Part of a small language model's weights.
Size: 14 layers, width 384, 12 heads of 32, MLP 768 SwiGLU, vocabulary 8192, 26.9M parameters.
Training: a variant of Muon for these matrices, 455M tokens, 3475 steps.
Each number is 500 + 50 x the weight over its row's rms, rounded and kept within 0 to 999. Layers, rows and columns count from 0. Numbers have three digits each. The size before them is the row's rms in percent of the matrix's.

# k: layer 6 attention key, 384x384, rms 0.0955, rows 276-312, columns 288-383
# q: layer 6 attention query, 384x384, rms 0.0909, rows 277-313, columns 288-383
# v: layer 6 attention value, 384x384, rms 0.0754, rows 256-287, columns 288-383
# o: layer 6 attention output (transposed), 384x384, rms 0.152, rows 256-287, columns 288-383
k276 100:564520520526491459497491661484435536554583532454482433502542494455539459501445410398511516529521504448472447459524501505548454474513386478482499541464505455444451452493537452531509493418487506378537493503456452519470531439630464492472426483530575531559532411539453438398599581425440410537
q277 098:481539510422507400548591582565481501430507541484517525475457467452515538450435447618527518479600452529531427448409502513583510507438543561482464571522460549576477572521531394485493520463567468500552508515484454500549506501527497477504525486472490590514618457589520464478515552517470559358
k277 103:532519397490535440544510507552527506535481554539486576571522542517480393502486522482518505564446488404496533605514508471504554447635495447519562545471476488530439501441587524566567561525478530418535438528516512503468499361524545485477480484475518466414472521508469554564375486375497485532
q278 096:491429515554510507559540571482501556507481461518467559586517510566578557464693433479513598586549481480578465497506421505497525632473480516517409431512501491473459476416505557524517556622440452472524520521456520457495453546481503507531418477517390554528536559461496569535418407504526553541
k278 101:543444459550504493539506561530556461501445464443517456528516560542509473531512515550425426491478524549573607508486422485491459458437552404521610521516588504561512450468459515554514555496563537552447466519483446613452548490498559441453552481467484459529427454594446381435499515387513536557
q279 097:491508482539464460480478501471582541436485500486418525541495450511441446464521498363503433526396556545516383457540452465436480523487563500475385467451492544477515535493523531419532526466460512509453454408493511528474444454538474439504503472439496561553528526502513453445468431468514438487
k279 104:472484573438540495502475388531502564558489458489446486457459537422510559471510438517477477481475564565412451525477495525550483511515511409497527507597539502539575514412538535500421427472521490561467543521533480533531568570595516487504555378515499501470472599462478493480521543480472521455
q280 103:500469541527479396485477510474418469513483507428470524556567453503536471431474568519439454421532537492504401547617505471568427482486549452499571483539465521485551496554499589495572458574478510509452490426447538451475486473487589470459529664579485468468563593482485457442497545440446486468
k280 100:506500514511504538518490559621511582563548455467502533518514513513445467466545379481545503520556439566482548563483469513475514584548554556535450479406436500489566581473541477492429426548628412517529461426489573472513527484513493537509521568469532530504521600417507555527425585513485526551
q281 099:483603450528495460464515525449539454518488530527512480620543535532479413591420501492419479462461597562462485495424512490527539433568503482444472513577486499606568448480535401552597588509473434553502347535540484489464436484602522404454518434503533412503561523466498529508517639493478418518
k281 096:495552506476470576516506434450467544520530549480492500463549517447539500513500398505485611491569459374444524399526460485521479603425488483484506491497501428474526542562553561460343456560427605444497495505478497524572474566513433543440475596545495514459481519391445415452504463615421457542
q282 099:587540518552500535443556523442481581455592504524422507582427438395510499613394508525511536466438442513403488548388450570463519547490655494461490564536520577526504538511512510515449563584548476529506566478444517495547416529543512514471511508533546478501535489590551431514540452518619542481
k282 096:491418447437501548515449477564529470544512450531528578526519514581608486463468488421434520458474441548489587462588434509454475455458490445457489407505559633465503479445487496541568527533496483464417445496506559534513540429455510437407505473493509613466549525504458471485493443576448505483
q283 098:480526437486448410545526557532519360450432406509523502529469513504574486585548576454486508499463513497513498531531515542479529496517446465489424522528486570472564534519460424543458357434508453454524545469564522537466491477441487533479476619536412492458436525508618450540440408550591465508
k283 098:610454487554504500489400531435584488507545552455411486467498435486526518495476462452483488472520534463487523555456545418459406535511495550598475444507516454452532470476504564390505540462465495495489496421543579522438436468472439515559473489457526489511546557496478568492544543511399459501
q284 095:492446575549533466579563556570512499502489521549542495467451465463421517544549556402459458581538456508469457482524464539496533411431478631499486474435504551496480459455449488501439441517440368500587484541563420544488494490487472458450498427458590543525585575401455451464549420501510505561
k284 100:471449555467502521533496491567527538545509504547568417525487571437478502487489512497449581554553436408503490501567461475487442548568539405544470395573417444541533577519533477454493519490558481624490537584416517451520498528545508468578449558447496487464528439548496523506554426421497435525
q285 101:549497451496447536444432560444511552483541493551448401504530549500510483447442465433541532413573594515448440488477560558485465524539522512483554487486524493543517489509480515436481479520451472533406420525545440455499448454502435478481558437492460541426521502578537526481438594549490465485
k285 099:475437510541572471483514413475476590532539533549425402466543566480536578450506539575504490572517442476510469571469499466488507554553542486525516473490517494464477440474489560576487431521502530469504443515476545458531562425431440512535428484463473559482438431444441528477555496491462598514
q286 101:507534428546594448543444522464475517436427430470544569496515566564507410484473482520508496476451513526434449512530478475502517465530484492622441491537530510535514405540492462576496499522524522518470576558583459501520428519558486454466491540487523483522499527445487545527527544443481553502
k286 093:458506528570369510554459405507454532535475461516482536515558616483512572548442497406490526548502521490528519480519532578533546556517533523463487459482535508491433465499466452410457524434507481490533571509429472518462577456476428455615508439546489516462633523498514523510515416386623540398
q287 092:454516428487524543556362500519481472491543510538519453501563481585546506543502520562453440496440450522435419561464504505458521521533561485545432491558476571528532538440502412481469493480516484534554500528448580540492444451496456551542511554574486505409512520471593478492536478559546514511
k287 090:500454529581580506551473542443556479518484498502409576531556581469485485568546511473503507569641522551515429506503527442521533393445565493429573423519516493534460459535535480494503511458541469571423462375478544435500533507393504497496442553565493514597385493472461636516461505468524564508
v256 102:544457418467521389498546558508603564512527421518462522554527494498395552539504487410466397564651581513601549440464508494537605503502564423606539466509456554479562495342493530538446456564480425495447507451439543456469579530478519540416463576512475508518491497395474482489497411492442510569
o256 088:452467521466514480462529532453494509496454536471490523565534428457412543601427477490480473566577490443510416444625544567582514492533537586487539493548411507476468554479512573565445484567560501521523532430509515434451549399521556478446376446484530497396497442450381482516423453440468508524
v257 116:450484461542477435481522461468492563441632421450557504473428485571502488562486496511475466463549464523596521473512549517470556481517527469376613498509498477448478458532512463477493513497434552487555516440456448516440530501459513630510497502510453503458536517486514536493452495533484482480
o257 107:452515445460507437463463488489444503624516468519509413494607532479584493410489511507441540496468442563629522511473506501583543445475549509479539463478471431493527506471501488539552549519517531509570517556428402518492443491493556469521536531452497594639502554569544532420461599384567472438
v258 102:532609467496520578508489517546490537483465451590563446451531533569539491524514506427547475360476475498556500463494536532553467550488525611524457482538638537497513512573466453507467485521376384523494571557549422472525454509493542422482529515459559468565534534591490477532493554453474460525
o258 099:515556515543465523467492576530426482462534489437487476514408486587516484542486589496564455561441511412481470450499573616524587467495543547487557499482481484494425445512448456543485494539484479516417596555506503513496483490501558442431663464429621591464420520485450551616495520452502418595
v259 105:513549510415492545574521491481400480471477469548588483495484512504527484483515529359488505562397498508485437515546615439517472519474435555540513527512563498503432473553469418567566522416471561533499544549511481472537494531474493420509485418486571461480472536526569533505440482445456544544
o259 102:534517631495455539545450504596443448471546475463544478591567657466552543442503546458511387525516487453447423527495604473574519478528501521512548593496571585444479514514492470602500494472567452515556493520502522493596475452491501497554439522555531477452480501471613569541465473575503466500
v260 108:503402432547466478466469633497506506522509506502441527513578460421474514495493497451508527355563548486453571493491510522486482503498550510517495480534453482436492433475470495537585547500486542549454574445398449527463545373465502558539485475508495514586529553530464513577505482584608524561
o260 104:421587463432382525519509502548557508545523551516543558454468429419457497455539508521470473433530568495531542432448470481507476522561382540403539541520442444463427448495507612546506560517547535550469515389509444462491568530601535439454473498388582470425595577509544476483523535525491455556
v261 100:496589527511486526553434483548509466527453476491460602510438506451528473567558491514531526429598545560386540488487580620450469527529472499497577589509538455559534582429522508554480594478454509494481546450546468591455418576514467496479507543492524411544490426551532471486548471518633484420
o261 095:487523510558530469475508435515434562454459383469499417473483415414438495494612509428549496418569511467481513485547451552471473431586531586577505470526553376546485575455501528557495407512539513547444546614549435691569507430472488514428566567445500484472500420544528530481518612572501483478
v262 104:507500483531535544504461515470487446531578525510445535436525511543419592520488498468480540514551571487379530525514379425429509508477540449395449572500474485559508581460526527426476495523511577480470489423585517450487584467474445483456473531465553565513498336508512557504505487481504520452
o262 099:497530462492580441553538528520514493465490495498510515528590495465572526576486378504471545531563549524561551485522398534514435502471481543496548463525511462564514541474514574534489504480448570498512544393542481460476535524542537528365467585410523574486407565510462483419458523457535507427
v263 105:541378579451486545555552460579432407510483545469539483497517457395534522435304501532504485547532526476517540496487492591561558497465493645492543542481435520452526566466469587543537494601503529540483523564439597517472476482487497538386473417566522486524482473507565509481509495477553457578
o263 098:500614462407446483483464440438475452465499541514490539516424426473458523489471444519447461577440510551493502515527486484500475475497553471506485467612519545488400514509500471522594558570552513558504561467439593469425468528530472549576508490542462559482475470558530556547540411569445469451
v264 114:445569498531458575471504501481506531406447521513580621540477514542508614536516482409525521428455522487521547456497496516592390527495496535445580533441500493572414496558505513623533613390473470517481467556566487524529426479517568525483449490409500484599566634561482493481528461583535515500
o264 105:518571510555417479471503449491489538550446493499475415526551471535476514509444530515442541415432528538462521548561422475523451445546507467494540509440459577405399470515493468453428501481557537518452395505439515505451499501576511509491534530528586497527468459480504432450545504479461530511
v265 110:538406498437513464469452454515564497457595563442518507559562550459419550449481506430491548521537424519487481478566457420374483478414536502464451464496467489445550475529528565358485391525514493486416534473474526458426554460545560460531425467505478503533462418405459544545529585476457504450
o265 098:486455432537491456477558561504500503480444611512482603441521507509447487507541481432497506542486463545406490467414468426454469491487551528492461466447466515495556610467516586455487407517447456533468509462464508450430564510556512462528421487502487514533551487482543512444479497464438477469
v266 104:468502483476486638513542437457477454536499469498446592532483504592511587503480527573477447557412518434521567471509463592451571509498506554401473605520505455571490518496477523548551498533454455437439566524540544557476488486455434449545498501539511493467499529553498518468473476542467496504
o266 100:440463568393497480509535473434511562474502513598512471477625502532556506425478380548547532527483536578566447552556461498425509518520517488529499499503469558506429559478530470494524482603494433528563555457433598447332429428504480487503617553498495575467488468451521458495458521532518534393
v267 104:527452566505511499535426530452597430531439493464450513517541467400515555443431541551459544520480554512495512507485484462544545559577455632508421592523501516497535512382492469429528571494539383531526502457576478565446476507403546513510558482517474548554503382577523508560440492463561470419
o267 098:498537514481503466552497504522613455507533466563569542472481476542523581503433480530500524408484506435427434470540496530531507456516487473477435501530499423460514502439626521455439530420529480450470599495562488572475419479478501537605728519493492397482475515480541479604473450550562590469
v268 102:548554532516494570579429441462591556486426466438495515472545400499362500447440476474545493497523449521487502463476482389519543522582504509404460590444492485437383505622527514482461624429490429441515533442483535516443501457402512567503537492372486470476529630510485537461559505518484501473
o268 092:535574529524552507520461459545509562558450416470539469516516472487607476554553433539539499507472524607575597542534485398578481481441508539501520576522558524491445477508620532505542683483556484444545467472492519437544455510463582513500525519472515496415496507513472446427455467474541538475
v269 100:526458463439513499533460552497486415437500509426421460414378590515469504456426496489470506549553390503594392484466495539521508470466477536545473494454396543560554524506523527479428480450551600526469549621611462519480547485482496469567531454527477525514494573543503494563451560532440515440
o269 104:455489485437448483530449462441502459482438567472525462458504504463442424490396642448466532496432431504578482473524522524488480421462537554473443460580443459484547522463472562468514472446547535451492533498505519451481547492500414428589621495573500517441521471532500499561475487616515500413
v270 097:498508525561499511419457561510506492481448520458406474528456532450453413395480497523415425476580480491546516551559461484440503523441451509573600495503693522517545442435507506555451474510511575477483594514577571461511498513590442557443449527494490538502576591540499509461493443524445421580
o270 099:476595527464525575401527481511432468489589546544490514539419511491472515579467461465459491498476439461416577488515480487497534536482508481538506444515530474565529517525528529483377455511468519548497500433564497412565489524540452506493503564517529600401558511440447474506555510508456453517
v271 112:517582465544486509555445490556620544432526462599462472560503539417496527552448519519551460514499497517491492485472496487514530493547515643497471426529563499599374491533520501584473530551358529501506510473415498457487550481496499525463504476515465498477451502481516500543505441486548597481
o271 104:444500503554562581534426488524486522473544455538496268492519512505550473433495547492519443520505613448521396526531382518495457489551590554528475455466502515520378467467430472524376439522512513509497462579487535439508547513525512487493321551472480488509556497540438488525486501382496527523
v272 105:450517577483474457371502518528604574480512496489511535534585462494476480552483459541488531439470524505554561530467417463543547530509602525381432566518407454491460507420536463487389528499449540552464443443428453486486526490404531547523499485388479460466429405479550441458526503494588506451
o272 103:375399491614420495526539443444464445504461524581483533488546530484473497571459479524523548516479482458508556418441493474523595447522535518488497552496489521458484535495571484538511460516509522632404486533439439463518550521434493447507451461524451440556476531524575487423489599454498440482
v273 106:439507527448517535533495483501501406484503512504525565503457482561450536577517482447477486637499456493616459501544587421464569508489515514427544468486463496524519482540547476536523516483523418539457618506623512451503465520498512537477518514566517399495425546510517522478528549549469474485
o273 095:425473542456581534544539485549436475565503536489479535483565474493439488553510626459486495522413510451524464548535426473501529405523533498517473567483470520516502477547554490446429409491548448496590497458569551497483529436466631502495594467467530497424474490483485520370531560571551536601
v274 103:466440576508482494442476467427479554454497514488489529522490492518477585458558464544504546585461481521450535484543531545534547512536535521581486483493531537402546465427498493468554509489507470489492548502554535471509411468557531581524497516435513540498444477593501479531514477490584519454
o274 099:410551459490508495471509496448544504537562524541414548546424514545495574455561496503525499502520533408441466459507458428452559510529448589561499529549513456479421504525530451494562518454372470446459469458455486529503504541454473504572479470499505521566541463609547499523434490515471509556
v275 104:445480459558453446535496529417506496380468522458468515410381448412424542510579491463439477506530522489570432478510532495530521502413481454503565539510485478459532561481479531512509479519394472498482540473507504530584455470518505547491426582595469457533429619569461502503497419569484430535
o275 098:486546531503392472557530564489536530507379547494513511424489549515512495521522525541435471575652422542578464489609482537483548498468505505510522513565391511523439535494531529540530403494451512565542524375505412489591515531466486528494560467438550555469480568466504500568472413452538501569
v276 107:488549564486476417518467493583488589558598531483527400558462471524472536510522530558519529503498397537406414498573429475495465524491490379556498454487488480542556527497546508550485439625437455467510484514457515508525457385475434478487484524544439516485457541468487542515485499480501492469
o276 103:501531453579524441519476524459471586526509468594545355482514370531482461485452494487505516524429423585500445512468487469476516478539558532536485508509521488465488430484510488505484521542510489509496469596475457438511490403423448477580541514573434425603433529537572527412513502438608516581
v277 106:469567505509516481510560526544542417458464496557637512544423436465464561522469445452540413490444561505482557492444489437616602520468435445414556516500414529542497458553460464596500606483436447477567476525384493542425406686468558473517494437512509490473584460435487504473459563515548490499
o277 105:507379575534517505491515501498474515506446548477588401506451487554499436502580516447408416459451593528453501594449370551548535497448496514505505419528514502539491523582430424540507534472512416391544558514517466619539386534459518492493421374542534523509509459479534515460417522556506568531
v278 115:499457502548502448395474491472482439538477502450529503554487538430529494523555512551475559544571504494462533513550550554439457525496445487547484471513583543543550415423507427410531451566497483478398379626463556493514455432537517505389475500504503480473511432434511508513471474494469493529
o278 102:408473512553632575488417512492504509457521541472493486535513472550438458547439567475540509553478440488359566454492517486406465528548459450522408436548529543503525466466381390465508497548529538560392427472479515509477473468431461482498424458501395477483421544460455572547493555452488455484
v279 111:516463497481510580573530506596501471548487533532419456517534501487518395551488482471479497556454385485451465479569522512378432468462466541491466507536500521463492505510496566414446571489510567517551489470581610447491472509405463479502516566503511595461639461452433507488483554511490484545
o279 102:581479512388375539582525458647443520494590391481486496514529396522524507591485439544540433516495404585491517410440556509500465472420496471474490569623488560464562530492457465467441444557435519580419581521520547519508483479556491546581507457466522533446525483508421517467485499509523546509
v280 107:482472486566470542587305493453402500436475540362568442522483492545470524498462495497548560407436480487419468518502506540527496457452534541488502543454511486483462491428543577532522524532490439491649453461453505519464455439515501483545490530475509533583451504482522475536501451505493503484
o280 104:478502434593467484488500528442536542507502449506501671432510515463491574522509429480608497410513468519450494455502395616552468597494484544443490561473492498494436471392440496493544555521546481405567603441472489488554485498517621489551486444542407546542567519473490519467419455513525505438
v281 109:406581457486494548447489453490547464433506537583467584583519527530418494399470498453494522542437452445527522515456559551517515492514475509468553500474453543463461481489549469525582504459428467492500556495553456553525462564498457533466505462447560514543526593582533507551510470506439508525
o281 101:510490444471458502458501466538454503571592622499409489535530453546477514465518485486545540530539545461508483569521501525503477456461540471389446478427463562474474554512541482529444483458489427433489409436485590561487510508491408503570551535525478574518476485559478403496575487527438540516
v282 103:505531491499466528520546667409490585509541389530411474542498545488435514486565451457431501530495529486424522497449585459473550506512462544483627521486569527450479512549474433577495584383473573514467471563556533488533402583399452457531512505482435514601558536468479540458493468520540533464
o282 098:596532543468538467517460549590464408560600297472558414524540550561544517536582578452541458444586496489517461504497482460501517543506453457450432465488544469488434546482527488570526451422523488530500546447553502589515458480511462451491434510479427534541512422458435501514510539468487504415
v283 104:527416548459445557505539498495437468463526545538526510433544524425536464533485473435467584454463607516343548523507487549483476451465495647478488541513452536509508525438497434423576506547553478507563574574568461549489496466501532469441522491390497496488490439450494539475526468442522420519
o283 106:489515494538500485431508457448597471510565532617451568474492519458562414425472432428405537498500531509379494574511452525532407595539534614496539496582524556502476501489495478496590535456506503508430557502482419543596449514533465492505664533566513471467471515500522565509586558490501403552
v284 116:516591477522500439542515543442492481461414551478474558510549498481469468443471501487488413485466466484535526544530418564478464489511427617347559485494503547468478366563538524523584432468508522511461532519540476489564492368456491499559458440583450541529453497526539450478465522491549459498
o284 099:557572524445476467517505474509449481500568579535466470606463534494379448505480527547526533521512457514434537518374425418472582475527549578468460506504505471569553498489456543529476478493466431571452506482490467477531494410547490393531400554448583502484412546484574428480487507466491466594
v285 116:542564485608488588548574543457519485480508529559566502447439449532519519454453552461455485533472616481519496487560533483557512488531512509593597553467605488534520446459442472516576619440556498497426553478527525481615494445477449523548507506479537485583508492639494472502516450571573473470
o285 108:605558547515496501489510508505418442436583480591592446476443557549511573587453530377400460454463507602501506551486470581504498495556545510535482493446537370532522426487532455571543568461528505459463527476464459511568449514486572525529415506423575519493440548497432578548563568511462519515
v286 099:527487437525448495615564637474529522493518524443515563557574460542469489499451445492454413447486542481445546506516418542455418504496532481526511504490556514488505412453523494480605555448417581451570477493449420545442479447492471517432485455461441515521465541435457557441491526503504497479
o286 094:502515591497458555495448517534479400529491553537539471455505493557518538541511425450535493493392505592490475538581434543564497580516576487481511580529595532567511571490563547530573523453534463539503478597595524539506514466483407574539543476522531588563499547464462350521537502451454480503
v287 097:423454644522511553534535511478493572474508496487458415490523459526509466444532464463475596564543547540495427467513556420482508480450517654528471528493491533553402565509576519556548452529502536461408566552542544514467481438496499483449483559539523599552533574629496490410510437477598539472
o287 099:486498518428531525620535464485431493483473580453482573452508452449464427504529499420504577555489423474452435489482538530517519454550436541483596389507498517554408531501457494463513515568532567604505636470512518468469481462506535478596574464436533615486408503501563497406477464615508509521
q288 089:485490534569557453481459571543579515548461523501505458532453493507472493525433534506556529494551515501427526456583513584459496475484526558545452551501456508554617452410512416531553577484454541490458521484413466500523526481530529509456525498381494472596483534581571441442512525499504544519
k288 076:475505441508473427518589463440449437479612467506441564413453488510534489452560526526587480515536523429471512444491512485569461517506533500459563408488559616512496483601477466500486426488500404518459513488472600486480553464557534490470522517526604498486459444421473553555566470494394516463
q289 079:438470559516504524506449493517540493473472482542541495551448428492517462499439444478376512509513499515639551492489423608439434502537445461511557507511507426441493465528546453496506568485558471487551465504462495534443427490462489552565504547506475449455479586508526512529396469500585525535
k289 084:471472483481480505479507498551690465455640483489476472416428476517431540531486539498550488551493476495465462489472545407575500520443645455441609529501516536539429493428521525469355399425471472544460501500448536544543589473548584501493457492462594504472447340459528521483559492461437542563
q290 078:488502532460566488473539492433475484482491448526570484569458436510409578415501531532495516504541534536490569422439512502490584494494496527592332580510469446448543456388511441453489491536367507499498473473546517502541500546504513531463486489418462475552551427514465481467421547476584524581
k290 066:522468460502420464435499542399500511562482466536448467580508493498519495501496482489430546439471473539482589501427383504537524387517435465479530546464508507531555579538495512511490465498509491551543485514474424415480431438503539503593507436646511606486518505507563493490465443515491540429
q291 088:477460511582541546528483496401560542490492493571502478572477546512513520492447522539575536503550527500465483504503580475520530488445497500581491521476422550547591479458468369564511514564408559504449516489508553478490479471493432491468517493449515484564472500483527479504490482458499484532
k291 086:455580476535493534488425497531546525389662465507454545456464568540406514464485522508437542531619456546441442491484430471540444525550458505483514544499434449460536557518499506463490392485501441505539479552501489504587534525486555416520498489384489443482455504465428570534542553508497570486
q292 088:438473510522597523493544387446580478517466428503424557562453523451464558482447515578467538533562561537542507535434499509459554452470454487507445537500440542507592516461481443504460426541480517569388541439504455568481443506592456441508534515459495431573513512492568476454444424472512563521
k292 084:489589481503531470550528507458472563475506479515506574420467496523484531428486487523502516570457475542519547432486467414591451504551487505538513464505455462507434463467581505473456448488482512488487508514455679471516497448663628361559475525433429566463478488480491467560504509498442546538
q293 083:594518563523446446590454466557551483530567544429501453483538581579499473471526493517464516507597647488497495550506573423509423505537561578537398487551559481453473492530427529454504507387566514586489485463490464545512522649544474535427559558533469492503529427464477495494562462531508464447
k293 074:493497566448487471530527525476509430577508488512479526469521468452555493454594526444508463529533370521505543489516508518371571485530457469495490489491460507534435509435564480484497501597489472522457472382591567447428546501467545491451526469521565529483457547537446400513506434455414478559
q294 091:568499397481479554451400421481459410465613432495514538486558493527550484524476578390445498445460400476556511542520599429452476532433473554505490476471484596514444520450528541542569467475567493454573575432525429460508500499433492562470472411597533530506476564534499529525480492508478480439
k294 081:499397460468486586508530516458429562611484537498417583410530519529573491489560469578490408399466600484537540466445472475528512476466494438576564621461455450480533457488437568434421615573535483556452537478467429510467413579574457492542515420504494483499525479517461462490447542556500558546
q295 093:517477434521597489471470546449558520504403423622539600566411465453394538401482534501454482447497474543524503554466516495406549534495455500546461504499441453501579489512477505450519440514457453448559570585522543529558525510470509432522481434360467548502529542505532506517489444534469575555
k295 091:501450533573544457561378562507517536536512465502472498468444476565413471506399503514520474472658481518510527476479492434511460549491518502469500527527490488547479463490599535505512535554568420560554515493444589505543491544528563501626440453409518456522495456441452479490497516402469550561
q296 091:441569556419518535481481565502537479468523466493534517609508482590424490467506500489452487489536491595636562538494510399587463416502445531443466576533479540521538420500465515520554521454538486453596562477628486572533564459550535440503411489513593516513491456483508490533482513457487506521
k296 098:499422545455405487457489458511490559588459500440521545449498547443415537431468488425465466456469413546516504511474566449457547533578483493558528577520427547524628468511583524539345596499530477535529514586426512550547392556516477478553469473516516566506542530548453455552491442447492578411
q297 094:529478417499537497491464452436512553465530476550526559554467515478559523409409557524511511497525431479456522537460545460487531463466507557520481469540516519480618563554535452512417494587523479486503507566546517475553542488423438512503450415474462491502474412561530533522493410465538502481
k297 086:516508511467560414548457512532538421447477508538534457370526499433396541507504497521535561464509494534530604492464519472454470480477520493498469456516458487493448459477517583423540566459495457494602445488557587608518460519580493504516529421421549492571457490480527491458546553452468581516
q298 094:508454461540506562488541449446402528508541544461527475454594544485611428631537453559474497474561486434433468458463443453515493491521534457441553514477486555578448504561445515529503542498534465478460462490505598460453484416612517568457456592624519432540479479513502550545444500498466409582
k298 079:498529493455469459456459562523491415479451600511398535554579540488620445518519573518469447570452515518521491544458503454524451533553543484493539598386554564504546512581489513481371483510508530576501501551514515388624546458450482475494498431371515487435488547547488573466474509535511474546
q299 085:550520514427520432419469465408532514436455477485544422510464530488352466435469505413425515480578519501537552512509504536519520542495442461517504489515444584493539495557536506462554452507424397477453530554584409515483544422550536542606467512504510566514485507518504474523439518463514496449
k299 098:588507591453543474511442405523442566541453469485453515492485421442529490432491496581531525465550411555454544467466456457523450548468623514473576612561408426520606462481622481420469512492546431535512485501448566508580490525535528526453566437451517487487436540464491507421503486355570459515
q300 108:450496566497457545483503401580539423519470515556472492437470482529460513439558481457520515517569526557563478465541455589515428490498506517570450494539419441558520490423515492475506544544460587527539606505562499483425550492472504510478481605343604507533509510521452476480538569507428520467
k300 104:456598475609495485492522513474527548504547400568567515452513491542550456519478422494549498513484528445572424494575481444493541553560466519502482468532541500534453501542406472468526489484435535548453510540530485513484474617445473509531419515519463439531464471501599545482538523539467578520
q301 099:452426476459518498510549439547502517463515442439408508454391489453510523575483547463504518492427533477503418532428556486479411473522443501529555529496452479553482567445453475490436469454528465518522511506495496551509455528503556520463484399545459457453564542554437553578513539565438539488
k301 101:502452510519481447473482454460478421568481654532463616472595471468482487510509473433432474489468479562543429479553532554448515606540446513496493559507454592451428505515545544563433574490459527581549528599435487476519446494473518454511439472496417542490471451567467547562555461550493472487
q302 093:494486501501432521430565410498388397550472511539547491440572518575556535566508509568515502536423557458508497544454508472609529502497580430564615486492467466533466477509502469557437434511559450509482540467482495471537555392501548464461493525508582448520478394477526499547456476482453450487
k302 110:551469486569444454512550528546465411508510581494525618425508567494595575545521546532566458485434365638539406566528521468480445539480484461510474500409493673492508581567515518501425579526568474564524510483479498473550457468459520524526456444454512515530527466482534447466484488437479443512
q303 107:499555499529483440512489519429506494461504492495389553481436602526581455504476566429497537503570566466445490485534486557553419513517409489479542446460574529601480454496504525582503438558484605486513471515582482428477507573543543453489569568562477583502425459563513466478476592525462535508
k303 102:471413503445450461532474447536469496519462564567598547502446446488444467539466491438470479491421447547584455566553506441456491481514555419506463525574445548494470418523593457503540413420495487638513515575386568566584515512503486527436571510433471534538532633483537493534526533433499412552
q304 134:495424450544545565540520514468519519561541526533456414530492447497512542470514500436494540511501527512499571492477554560394456459429500504514484507485525576512504576504468510573445512404425461476500527501531515522567578481506472497539491564461535466502487460501534504570456532500610485471
k304 152:528553526489624466474523454467423465535453473495476569451529526438490579491585521472467454526483409602495621467469518452454491382459483529467515574544545459495623503535522413516513504457505520501461532561510482553551527566535451528472450461451496487466484504468533492521520613436548535517
q305 122:493591516529470516467447528508536563534512526477466491520481414472528492387464462463506527536491567514480444487546510511540651483513445462432536534540448442479452452362515482464486536510516487482563474468514528497398404605584477609526486518460526543532463533515585481480505483523538580507
k305 138:535588429486517470464532431435597396559571685486463708492551498544487488470546578538469504500488418492474500539475548522511505552490486515445540542378558425442524494493641611484437619501570510515494485488519450434460468550461521450489506544464489475446477449466607544617478449495564502501
q306 135:510433423515479515543583480502481453470478530482459555474524480433482550557414494495530485520409482528421541468513589563414441467527473486543470463500570426420518404551464513553341538564523542512492444505548523572576465511442466519545464587530504422542490437483514495533509497499502458637
k306 153:575535594536573549480469454490421474510549545419476505525470454529472513497536385506558522448441433554446581528475526527439596493535572477447465482580533376397502467465373414526546483502458522496373470483483542448463470491554472525522406497550462543567492540459482355600488512539514479499
q307 138:536456566468490443456416498515551552533540484542473463540576456392445608446425474419511441528498453493499438481447407433484479442514513560516592525485550505427536514611467512572429477547487516501457561426562639507570524518496514509482487493487552516499611413429556506531565517463562500523
k307 148:510530439517447532486495470451542424486539339499369497538566473438458525475561478555528498494487427512484485545533527404497466524651487448464454480507498469522598475473480534535490551541550533547577540399516619503552438444534541477539559559475513469505521468459506457450495536513472500494
q308 137:424506556536467544535525613402533466520513500495522546496527456585478597437520507490489398620523507500553499474483547482505519447503514554410528532522447494507463547538521497604537442511461599484501435534346454551508453468590459506513461589415488454511481547496523479504491513544502489471
k308 145:511582474523436490543479463488463513564449509562451563418495444453483510473507426466568508546593610547518587509412457617450512546446481560491464464587527437501506503488527520496605496496537512485576415556408584518543511513526438542472478455555556552488522539524534399536522516460348416443
q309 140:438469480540480358433497559475482493465493520491424442454570522489327479489552530448419564426444456497553501493532467498487451506432500476578588477507516563506485495437488426492480487537486479493572511549469465507533466521481512578478478462516455540477447526453519512445513468516533441512
k309 141:427428555505486466524541484404527516549609558407390430511525488515542491463487493491448511554449549504501453475521471463510516521499533479473484502446525490545540498539534475489463417471535504462471540438679445480496535489488492432499480502536454452515478471480530460563521461381448449576
q310 131:465551540489490584476500552415441525423517488455466466553518460454512471495492525585528550461472548511560474534503489413462475573486439508532448578526585540518461673578509358488622518519477424480546490495467452484452543507508388487581512468498431543473525556455536465512502423498466435442
k310 145:564475551465563500520511452486413502434525501533477446561457538511546523556481539477541464535504513590555456371505515522545511502451538496514484501594524565500509460528663484422509487574562511464594592513481567427511440556487489573586513444513456573577495482411482479571382492419512468537
q311 136:533487555545427551502482564456557521410503508524502510520395485412561349458498545534470538419534546507385426499518536489558450497511438575520459541544484542475593323508511508457430475506516443515515443466534403458468496528529504514501513489488572651469536528490539487464504538546578536525
k311 154:506440520498480512501452437502517473511517492468634398560456642517432518526503449507422573543459543459492562546565549542414573548505470473530473530508532589496540507546582510509541471535505470494507471572468554459537535534492501508541456471498553526447509503495577457595514649634574544529
q312 128:520510544487466526505595531560448533539557478475528463455490533512549457550429534466428581525509402516482499474424456502476587502468433470482561491477490545527534515504530378570484485566625480505463410502465473486574436548500404472515470563474513451491326505563468499496497477551440468432
k312 132:514630507449476389506515506594493636569515468491472467539444416509484461478534556511482491503547529479459573576471466477477461521512488473468496384542469516501532484581547496416466518424531504386497413465548537526516526496519538518515448516417499509458582408514606523380402528611571499502
q313 124:501539387419519486317443541573542462534446547475455474469485570526441569483633486474527643615571427500570503536508467498466556520476517472472482507469551535461513426521458430431501469452467567487489526461553530517486489567429458487448450502521492540456480473574526498487471442492464511427